Each number is 128 + 24 x the weight over the matrix's rms, rounded and kept within 0 to 255. Layers, rows and columns count from 0. Numbers have three digits each.

# up: layer 8 MLP up, 192x64, rms 0.246, rows 22-35, columns 0-63
# down: layer 8 MLP down (transposed), 192x64, rms 0.273, rows 22-34, columns 0-63
# gate: layer 8 MLP gate, 192x64, rms 0.239, rows 23-35, columns 0-63
up22:129146143117103152110156127114085113122127147148121128135160144142134116111179155179172129136140155091141166181132070118133176102106152123121086143154126136113094151103142111110133169124094118
down22:140200128144138162159142136119125088113134111143130124100135126150154158140144160123071125123104103152079151116131119118130107142088130118140154157151120138161111137112105104077145122155103080
gate23:111140153132142115139144130139093112140110126116155126098126108138134124118129126128153133137105120144134105161151114157136084107132131113136132160109134126166124155132126115135132136140085141
up23:113094080125137145114138128118115118111113098149098160099110130160138138094151150121108126115124156122120124151146122127143140090153113107145124141112094166144094095172121129123145112107091121
down23:156107087125108157102141156136147136105087114103106142131119164129116116140135166111088105107137164141160128104103130061123148158147070129102158139162105095100085114132117136098125145115153150
gate24:081173151118116114142129113121124068141129090127115135095110124090091138115120066155135113140115097115143111155097182133119113131111128069145131133125094168128134131167145154159121147166129084
up24:086132119139134106166113116123188127136158099126175115098117122078137121142145136108143126175137107164119095135120130134157168098126155072163112136130127129164134167117124137101083110097136166
down24:117165148136118135109071099095112121099104153132140068119148095117136120153116112133127136110119099091143130147133180097098163115130131152121147100179127155132103155134139105107135161141138145
gate25:148112134121144170116153144170112107117089148131109097140109139114138137149132109094152117137073064162115089121124148151133116110147146124113104129122117110113156156124154135117149135126117130
up25:111159145126150107127126107113132126135112133102135137157128079115141141147103123100132094120143117143157149129119125146077152139138123116112128098121144142197135145156132157139108079148153133
down25:129131107113106134110101120134146109138136119185146133109145147116129178134124182141126153146118125092165134116113134139127103111142155149155159132109139123109109123129115099126119151113122137
gate26:112118136170116141078102107121117096110157099135134137112163096113152111140152107088087134073146099122136173135133122185121088142093117115068072117115116109116151122128110146125108086154117117
up26:121085141117128128102132098139175164098125157116139144156151132107118141153107088112125101171112101128151099136090146112134117149112132102152152117157148147138148111193115153148160105119125137
down26:131135134110132115197100107160084148127157120126119162114153094133128125155175142158143070139120132167109153094120126122127157154117113147165123086134153109145101141095128142161130103116115145
gate27:138136164162140121143112099104126149105120093157139128125125158108121120141145126143117136106169104160126148129151159134165099146133153138146112120141145126084110128088133111134153167146114160
up27:118151155116111133166118124127139110123161126157134093115120179095088099128119134131091119126168086118070085121117156108118196134127088135142137107125091144139108121115109153112118104107145123
down27:107126132131129110108175129109094126131118112139130113168127121080124128112161161154131095112105152128090089126145094162149139151099123128151089133113135118104078113104113148088093129121140125
gate28:133096106082121093098047138113114136068135111117149104096128106152127118096110099123113082132136133136073149114120128117125109150126149132136131156121170106112138136130132156118195134129121104
up28:121145128141146084103098141102106136115118115138153074072121165156104151153146169115094184174121139131119168134097183141089144151093140157127131120118124112130159162133098157136122106149134158
down28:128160148128085126155139118153186105107090167112127133154115087112164111115117121133115171166077141119115154120151110151149131137112184147134127148106167106139104092149138134146161115133109113
gate29:119081169093165138130172126139156116142181076100124127117149149136153154118151123150116165180129125150116113117128159169152088125146117120127147123149131113092164118134154140181107109153108135
up29:133071120125111126123140185162120110164128106138117134091113095111134163137111137066114132125163143126144156106140118137133156085111135145099139139106101160102128110114085156125141154131128137
down29:127082118090160112137202129082113143150164115094132149124138095127099117127107151122126134136132150122110158132118148125101147134153147169128098104095144115134110089098133099122143095106122142
gate30:128095117141081127156073102096120118112085176170127134064155091135112157144079138109161134127103077145118119109140169136101105106097123095151129116103126145126144119143121116149141194157093103
up30:116139141122096132075108165139119139103117107127134142138083107165152112081135089098113113142151161108134101089169116129137135113145088118085089173138151148104127135089115193130122135111117152
down30:144129085146170116099102136117089150129091112091089129123120112143158121160130153166088131131087166165131096146143138147091127141109154110099167100143090148099122150141091105099180126111151112
gate31:077141151164136144127120112143137092115124145100099129126123137132139106110142105089106138117138155126146117137147130112136112116099090089144111150132150137110162108141133150133173089094135117
up31:168150157124125128128121133106097076144141158150146112124133117097119124128114145127130117131171141141108110136128154094146101121133137102127122125123116114149105125108132139123154154114126157
down31:096093123149164133150105142137156138102086096140106166122116124138126130112113163120087141103142149130143131111114122110105109141129125120132163151121126144138145135171106129090103136109127085
gate32:143109097115105129149108134130123151114119106095125120112124151171103164110135136097138124102128102130123169128090122113083113154102182145132133119143154138151149116124149078137110098120161145
up32:095144090129144068155104067068103112180141153125124129093167115169128125127131125105116101138152128113104145135118139139160132130160149125121136165174092135102134133129113128149142126144143117
down32:134131142129130143111089127155149124072096099126135123121094170146108128133139105098139141121145141122151132100124141147085142122135149154084144139109161127155139066128150128128177152129091160
gate33:123127169071150140166143163101154127070120090141144104099109152135104146110106119121133144165108151102123163129131133122143110107137171109158153126142106128120125126098175107101110094093205119
up33:068119139170150128125124108122155147142131145090149097115104110185082125085108157137103137178136109160128097119131156116122129135089148156142121166112121144105122142117117176105122143095115098
down33:135127128164126149139129107112139189146134116113115140114140163140088147123078119158129129171180163159135132119120161106098148142117118152144099112103078112141171159094121086144121124109150162
gate34:157128119148094140112106108106134100108152135122124108127108112095129089121101116146109127163099111166146110167128145147078140163114122110154145090118103130133168162144095132128120139118153091
up34:099138136120157119168146138125144119158121101158121095113144128135145126123126148150154144148179148099141128121162105134137129145162134117129099157142140123160140112166132161148114104107142157
down34:131115126142146117138090104103120143098118150108127122136117155128118142140127130139107121124135123141133147162118152119085140139130105152145163033114118119083137156136133113142110176099112150
gate35:155123150142140161142156087116123140137163095108159179154147162144151162086160143175131131149109091097124127140121121137091140146137113159135126160112127160132118136099153104104163143104128163
up35:117135098119118121085122127158105110137149094068121107169141144099167143169137119124129120159151103129145129170094085167163143118144131108151126139152101151136141134154125122099122128153127115